python train.py --n_layer=15 --d_model=64 --n_head=3 --n_kv_head=3 --head_dim=32 --d_mlp=128 --vocab_size=1024 --activation="tanh_gelu" --norm="layernorm" --norm_place="pre" --norm_eps=1e-05 --positions="learned" --qk_norm=false --attn_scale=0.177 --bias="all" --tie_embeddings=false --parallel_block=false --init="normal" --init_std_qkv=0.0625 --init_std_o=0.0114 --init_std_up=0.0625 --init_std_down=0.0114 --optimizer="soap_variant" --lr=0.00673 --beta1=0.95 --beta2=0.95 --weight_decay=0.049 --lr_head=0.0117 --grad_clip=2.0 --warmup_steps=200 --schedule="wsd" --decay_fraction=0.921 --decay_shape="linear" --final_lr_fraction=0.0 --batch_tokens=[16384, 32768] --seq_len=512 --doc_mask=true --train_tokens=101300000 --steps=4412 --dataset="wikipedia_en"
Each number is 200 + 20 x the weight over its row's rms, rounded and kept within 0 to 999. Layers, rows and columns count from 0. The size before them is the row's rms in percent of the matrix's.

# down: layer 11 MLP down (transposed), 128x64, rms 0.271, rows 7-31, columns 0-63
# up: layer 11 MLP up, 128x64, rms 0.249, rows 8-31, columns 0-63
down7,113,189,186,221,193,197,182,166,229,201,199,207,192,212,234,212,178,203,201,231,199,210,209,213,204,213,211,202,255,236,217,185,207,178,198,234,199,213,207,175,204,232,234,226,178,186,195,189,155,219,210,202,186,182,169,201,224,167,206,236,219,212,202,209,211
up8,090,209,214,230,200,224,228,204,185,190,163,204,209,194,196,230,183,188,192,173,162,177,213,181,166,196,171,207,234,185,227,196,176,199,214,235,212,185,211,181,228,177,201,202,230,186,188,190,227,203,216,183,218,214,175,254,221,210,178,186,203,210,198,185,190
down8,082,215,209,214,197,210,201,207,203,207,199,188,231,201,200,213,186,182,198,189,213,191,209,171,203,214,173,227,201,197,188,208,165,198,163,235,219,157,167,195,185,196,197,228,180,224,213,202,208,178,162,223,230,181,197,186,242,194,217,205,199,196,197,262,225
up9,110,212,215,205,215,164,182,204,191,178,196,199,197,212,165,172,195,175,182,180,198,222,193,221,177,179,176,212,184,192,216,194,207,192,141,191,204,222,243,186,211,204,173,207,207,219,196,198,179,247,239,179,207,242,217,172,199,215,206,183,199,202,212,199,188
down9,115,184,178,164,230,186,200,220,212,219,201,217,230,218,172,209,208,238,211,198,195,186,184,212,209,208,219,202,224,219,198,194,243,217,216,239,198,230,188,171,148,206,186,214,205,147,200,200,185,196,197,169,201,204,211,182,216,205,215,194,202,215,191,167,191
up10,110,177,157,173,218,182,192,203,226,206,199,188,191,204,207,198,222,185,187,196,225,212,212,189,193,218,196,235,219,206,196,221,198,237,212,215,206,211,205,182,162,203,198,164,159,185,148,223,183,216,213,207,208,193,180,178,246,191,213,177,169,188,179,190,195
down10,123,177,230,179,203,195,227,233,193,161,180,218,176,182,200,226,221,200,214,218,213,195,170,211,192,211,166,213,181,216,182,190,203,188,208,214,229,226,214,196,163,205,221,231,176,164,181,197,218,190,212,187,182,197,186,164,208,194,227,193,237,173,181,213,193
up11,100,214,221,182,194,224,212,221,233,221,229,202,206,219,225,191,175,195,184,212,219,145,201,220,200,185,187,199,184,210,220,198,186,214,206,223,218,194,245,208,185,188,200,199,209,222,207,176,209,198,218,187,180,211,179,194,207,168,185,203,161,185,235,164,160
down11,086,222,182,174,180,216,190,189,209,155,193,210,224,198,199,213,161,236,207,210,231,219,202,224,230,192,219,240,199,215,209,195,199,197,201,184,195,212,178,210,211,176,261,229,210,179,204,199,200,193,212,244,191,203,214,222,221,199,169,177,189,196,207,202,215
up12,099,205,210,208,201,217,166,206,208,205,198,231,198,232,213,207,214,206,235,141,171,207,207,195,204,179,207,187,200,186,251,188,178,227,154,193,192,213,201,197,203,219,186,225,185,210,177,190,202,192,199,211,201,196,220,177,167,188,182,202,203,174,224,153,186
down12,094,250,220,182,234,253,226,209,171,168,185,164,229,205,196,166,206,212,197,193,227,225,202,182,194,219,180,223,203,187,187,207,218,201,208,195,211,188,202,187,190,197,197,162,166,199,188,217,187,184,205,209,236,193,202,199,238,213,182,190,176,209,189,202,199
up13,090,203,220,234,195,192,204,223,199,200,207,165,210,177,145,179,212,163,199,189,176,198,155,188,198,205,201,205,205,216,184,199,212,201,200,179,212,200,205,206,207,199,236,220,179,227,185,206,247,211,208,195,209,177,202,173,205,190,231,205,184,235,185,177,156
down13,073,205,191,201,206,205,183,192,158,184,226,175,216,188,199,209,224,205,258,203,229,171,159,218,189,167,169,212,160,191,211,198,234,208,212,169,201,183,215,221,224,221,167,189,189,193,193,203,214,187,213,191,196,193,212,227,196,218,195,183,215,182,223,218,213
up14,101,215,228,213,175,204,197,173,194,221,221,191,223,200,208,212,213,191,201,189,190,217,221,177,238,190,193,194,183,156,183,234,216,214,194,219,197,175,205,185,221,199,191,220,208,211,194,216,214,233,215,210,249,148,226,192,212,223,191,204,175,200,218,236,179
down14,104,190,202,188,178,171,212,191,185,186,151,222,202,211,216,206,205,197,207,185,218,213,210,234,207,161,205,215,247,196,205,217,189,179,181,187,210,181,209,213,176,177,201,234,177,225,210,163,198,214,210,193,205,236,185,231,177,224,174,198,197,185,231,233,207
up15,101,157,188,207,224,218,222,159,196,196,210,173,244,189,228,194,200,187,194,150,189,212,203,184,249,170,233,223,200,174,212,197,195,203,186,195,182,201,208,212,247,200,182,199,198,236,192,185,206,197,188,207,208,184,196,218,218,191,180,183,197,200,227,196,209
down15,106,191,206,203,189,192,240,174,183,174,209,164,200,235,212,183,153,212,179,224,237,185,231,197,198,206,196,185,183,233,193,177,194,191,193,191,227,192,185,176,220,176,218,218,209,183,211,178,199,231,166,185,211,239,222,191,190,211,180,177,217,201,204,180,203
up16,096,232,202,206,195,200,189,211,181,235,188,179,207,220,222,181,215,195,212,225,163,212,213,191,163,178,160,205,187,191,201,218,193,230,213,180,173,189,186,189,158,187,206,203,179,207,174,201,207,179,189,171,223,209,173,224,203,187,236,244,195,171,183,197,218
down16,106,219,185,209,226,171,196,177,210,183,209,164,159,217,190,186,224,206,216,218,204,208,185,197,239,214,208,183,228,216,217,209,225,213,213,215,171,181,194,175,193,212,216,216,211,220,219,200,224,220,205,226,177,228,177,154,212,179,174,199,205,202,201,168,166
up17,100,202,199,192,210,214,181,241,212,213,210,185,163,237,181,205,172,197,175,215,226,183,163,198,174,182,236,199,197,193,214,192,206,211,192,237,215,182,195,241,185,193,211,184,218,217,241,208,204,222,215,205,203,215,195,201,197,207,215,239,172,183,174,238,214
down17,070,208,211,245,205,206,200,192,175,212,184,200,216,186,221,192,198,218,171,207,222,193,226,145,206,185,202,214,225,185,195,198,238,193,228,196,217,208,201,210,219,195,165,210,158,171,205,216,201,226,228,216,195,208,208,200,211,210,157,191,164,219,211,170,220
up18,098,171,214,174,205,176,194,146,226,228,182,228,187,177,210,222,235,171,204,202,198,198,207,181,208,201,207,213,206,224,201,205,192,178,175,222,206,245,187,204,213,220,183,226,234,207,212,203,195,194,207,220,214,218,160,201,214,198,182,195,187,195,157,173,213
down18,105,209,190,163,175,203,172,173,197,198,185,208,204,243,212,150,205,202,204,172,180,201,184,210,185,190,185,194,216,216,199,180,214,192,210,201,218,188,229,184,180,183,206,213,205,193,190,172,210,167,159,203,173,197,184,204,206,235,221,219,200,220,202,251,234
up19,095,190,189,211,211,244,203,234,216,212,200,201,224,195,199,228,152,167,225,206,173,244,214,196,199,201,208,222,194,177,212,192,170,220,187,244,200,222,230,215,208,190,205,211,207,175,177,227,192,196,195,215,216,223,216,207,175,182,173,224,207,195,205,170,189
down19,097,187,227,195,199,205,185,190,205,212,161,192,196,203,249,189,229,206,207,191,215,202,179,191,231,234,213,189,175,189,193,230,202,189,205,205,204,211,207,188,200,195,223,199,228,225,232,201,232,209,190,245,182,191,192,207,183,210,199,149,199,249,168,198,220
up20,102,194,215,197,204,227,187,201,215,235,187,208,186,206,155,190,196,173,175,198,185,197,174,231,212,170,193,163,183,172,182,224,189,190,186,246,210,194,187,192,187,182,177,225,240,203,177,219,192,213,206,208,192,242,183,209,204,215,207,176,186,160,207,192,183
down20,089,197,203,182,185,198,204,195,200,162,229,189,204,201,209,228,238,208,224,196,189,161,204,227,187,205,246,231,192,184,235,176,207,195,201,179,177,189,233,237,201,201,217,197,223,194,198,205,217,209,211,173,215,218,205,196,167,197,164,178,225,212,198,243,189
up21,102,183,189,261,160,203,205,207,194,203,233,212,197,182,191,252,216,195,202,218,218,205,222,210,225,191,208,196,219,203,210,206,222,178,219,227,176,195,213,187,213,183,171,198,202,203,171,216,184,222,203,196,240,188,183,218,221,161,202,229,171,203,208,206,213
down21,093,184,200,215,180,192,200,174,205,199,206,211,214,179,209,180,212,167,188,189,175,183,200,179,222,191,202,188,170,216,171,218,172,236,182,207,216,187,178,206,147,201,202,203,209,205,181,238,201,233,223,172,209,253,185,221,189,177,199,228,197,189,212,168,190
up22,093,210,234,230,216,222,185,205,183,206,176,187,222,176,180,201,203,177,247,208,186,183,230,167,193,179,208,183,237,196,163,208,205,192,185,234,163,181,239,177,197,216,204,183,176,197,200,186,193,177,192,183,223,187,194,210,214,168,199,219,191,184,221,196,186
down22,113,200,184,207,217,226,217,231,184,205,220,193,211,220,209,227,185,194,205,183,206,175,206,171,195,219,184,217,223,202,170,202,231,255,244,183,181,171,200,212,173,206,176,182,247,198,198,238,186,207,201,193,192,191,204,205,163,184,194,193,186,189,218,229,201
up23,097,219,219,242,222,185,210,190,212,198,207,221,221,241,183,207,173,169,208,209,189,215,192,215,203,177,207,173,163,184,178,200,194,216,196,206,193,186,179,192,209,219,167,153,210,195,178,171,219,176,206,194,214,213,219,198,199,237,171,210,195,183,218,177,241
down23,107,203,200,221,217,204,230,237,191,201,192,181,187,206,222,212,214,226,208,218,190,191,249,213,239,207,197,227,161,190,182,218,207,179,159,193,215,182,192,181,204,191,206,199,165,170,203,173,230,253,178,203,216,191,197,177,179,201,201,222,199,202,212,214,187
up24,104,207,205,194,188,202,216,222,188,199,200,232,216,231,230,200,214,178,179,183,201,203,211,208,164,209,215,186,226,210,173,214,203,192,189,193,167,215,213,208,145,193,196,179,204,234,197,207,225,214,170,203,195,214,222,231,229,199,223,192,150,184,235,185,180
down24,084,191,208,197,151,197,207,211,194,170,208,186,187,195,226,209,229,208,192,181,169,198,214,243,208,182,206,184,202,238,176,222,220,229,224,218,158,208,210,189,220,222,202,207,182,186,210,215,225,191,205,191,163,202,234,164,202,198,210,178,175,185,186,227,211
up25,108,190,242,221,192,190,235,214,183,227,172,205,229,210,207,219,212,158,175,180,201,204,188,145,186,238,180,231,162,227,211,187,181,210,186,209,204,229,196,198,227,206,203,179,199,208,176,181,204,203,209,192,196,190,226,194,216,211,225,178,208,220,207,203,189
down25,121,173,190,172,194,204,234,226,200,169,220,199,178,191,185,212,241,191,220,178,182,191,228,205,184,190,219,198,215,193,207,187,182,252,208,193,166,182,188,206,204,200,217,198,175,200,232,195,178,214,159,188,219,216,209,233,179,197,195,183,171,227,230,193,215
up26,101,202,202,205,190,174,164,201,209,212,192,211,204,231,214,197,205,207,249,193,207,178,202,198,219,211,176,193,218,184,204,177,212,147,197,195,209,198,247,168,205,191,171,207,186,186,196,197,193,164,202,223,199,236,201,235,237,201,214,241,189,223,179,205,190
down26,103,156,223,195,213,200,221,230,213,161,183,218,178,226,200,194,188,197,224,191,178,192,175,205,194,219,210,204,225,189,216,174,226,221,171,249,205,195,190,187,188,208,183,206,187,159,188,175,179,177,202,192,191,196,206,220,211,217,184,194,241,203,155,192,194
up27,095,172,181,216,195,198,175,229,202,219,197,198,237,191,204,197,178,185,197,206,216,206,176,181,190,180,211,182,179,199,218,201,196,173,172,203,166,203,183,205,199,211,173,187,190,238,240,189,226,210,188,230,175,213,175,200,206,194,236,230,212,237,248,183,208
down27,085,243,206,182,211,219,236,199,205,180,174,165,209,174,199,196,204,198,200,202,206,171,218,192,210,200,214,199,177,191,221,207,180,193,171,192,193,186,192,205,141,220,178,188,201,223,192,235,222,181,241,246,199,216,193,190,191,178,204,204,189,187,184,180,164
up28,108,180,180,180,220,206,170,216,204,209,215,187,236,224,195,165,186,176,183,206,213,163,200,197,248,163,227,195,202,190,249,177,185,205,196,213,206,208,204,195,217,202,192,200,182,168,186,176,210,166,172,190,240,197,212,206,194,180,179,214,219,186,217,211,189
down28,105,196,182,206,211,179,198,235,247,199,201,198,228,184,172,203,171,226,205,203,198,181,207,204,229,214,162,182,192,173,215,246,188,201,196,197,157,175,183,220,209,188,169,193,173,194,187,185,220,197,186,244,216,212,241,209,219,190,199,208,191,187,202,214,208
up29,110,187,196,185,216,194,199,211,174,197,228,193,188,193,192,193,174,196,180,216,203,213,152,233,204,183,231,235,166,210,185,207,191,224,167,232,200,214,200,183,201,226,167,219,198,226,193,201,205,216,165,188,219,209,209,221,169,195,181,215,175,161,215,176,176
down29,118,209,216,219,236,212,174,148,193,227,192,223,186,173,204,219,163,214,195,186,218,189,182,172,206,209,205,183,191,190,205,222,190,142,220,169,193,175,205,170,201,217,210,181,160,217,190,200,192,243,185,202,214,198,195,206,187,213,200,184,211,196,212,205,178
up30,099,232,174,219,221,186,206,223,220,190,230,233,236,191,201,179,185,164,188,229,203,180,202,221,197,224,193,210,197,196,205,187,236,212,200,211,195,213,199,194,222,202,211,195,124,225,214,198,196,224,179,222,185,208,170,217,190,173,206,205,185,186,199,186,189
down30,102,209,203,210,191,194,187,225,247,199,231,187,206,207,188,187,212,169,185,182,212,167,201,202,197,192,188,153,203,198,215,236,229,231,192,175,218,213,226,208,227,189,183,198,150,238,209,229,205,227,197,212,216,186,180,209,184,187,222,173,205,187,220,202,186
up31,110,221,191,169,236,180,168,215,228,205,221,201,159,200,210,227,223,183,188,223,195,201,180,187,207,206,208,179,180,197,186,183,189,197,232,225,204,187,198,178,199,213,169,171,177,184,222,217,240,175,201,192,216,202,155,189,238,195,177,200,191,212,169,193,193
down31,114,187,158,192,195,172,204,172,181,187,191,218,215,235,149,175,181,195,184,198,222,184,180,219,203,208,193,186,204,202,210,172,206,223,216,187,184,207,159,223,202,193,185,157,180,199,225,202,206,219,208,178,218,209,198,206,215,220,222,220,183,200,203,144,206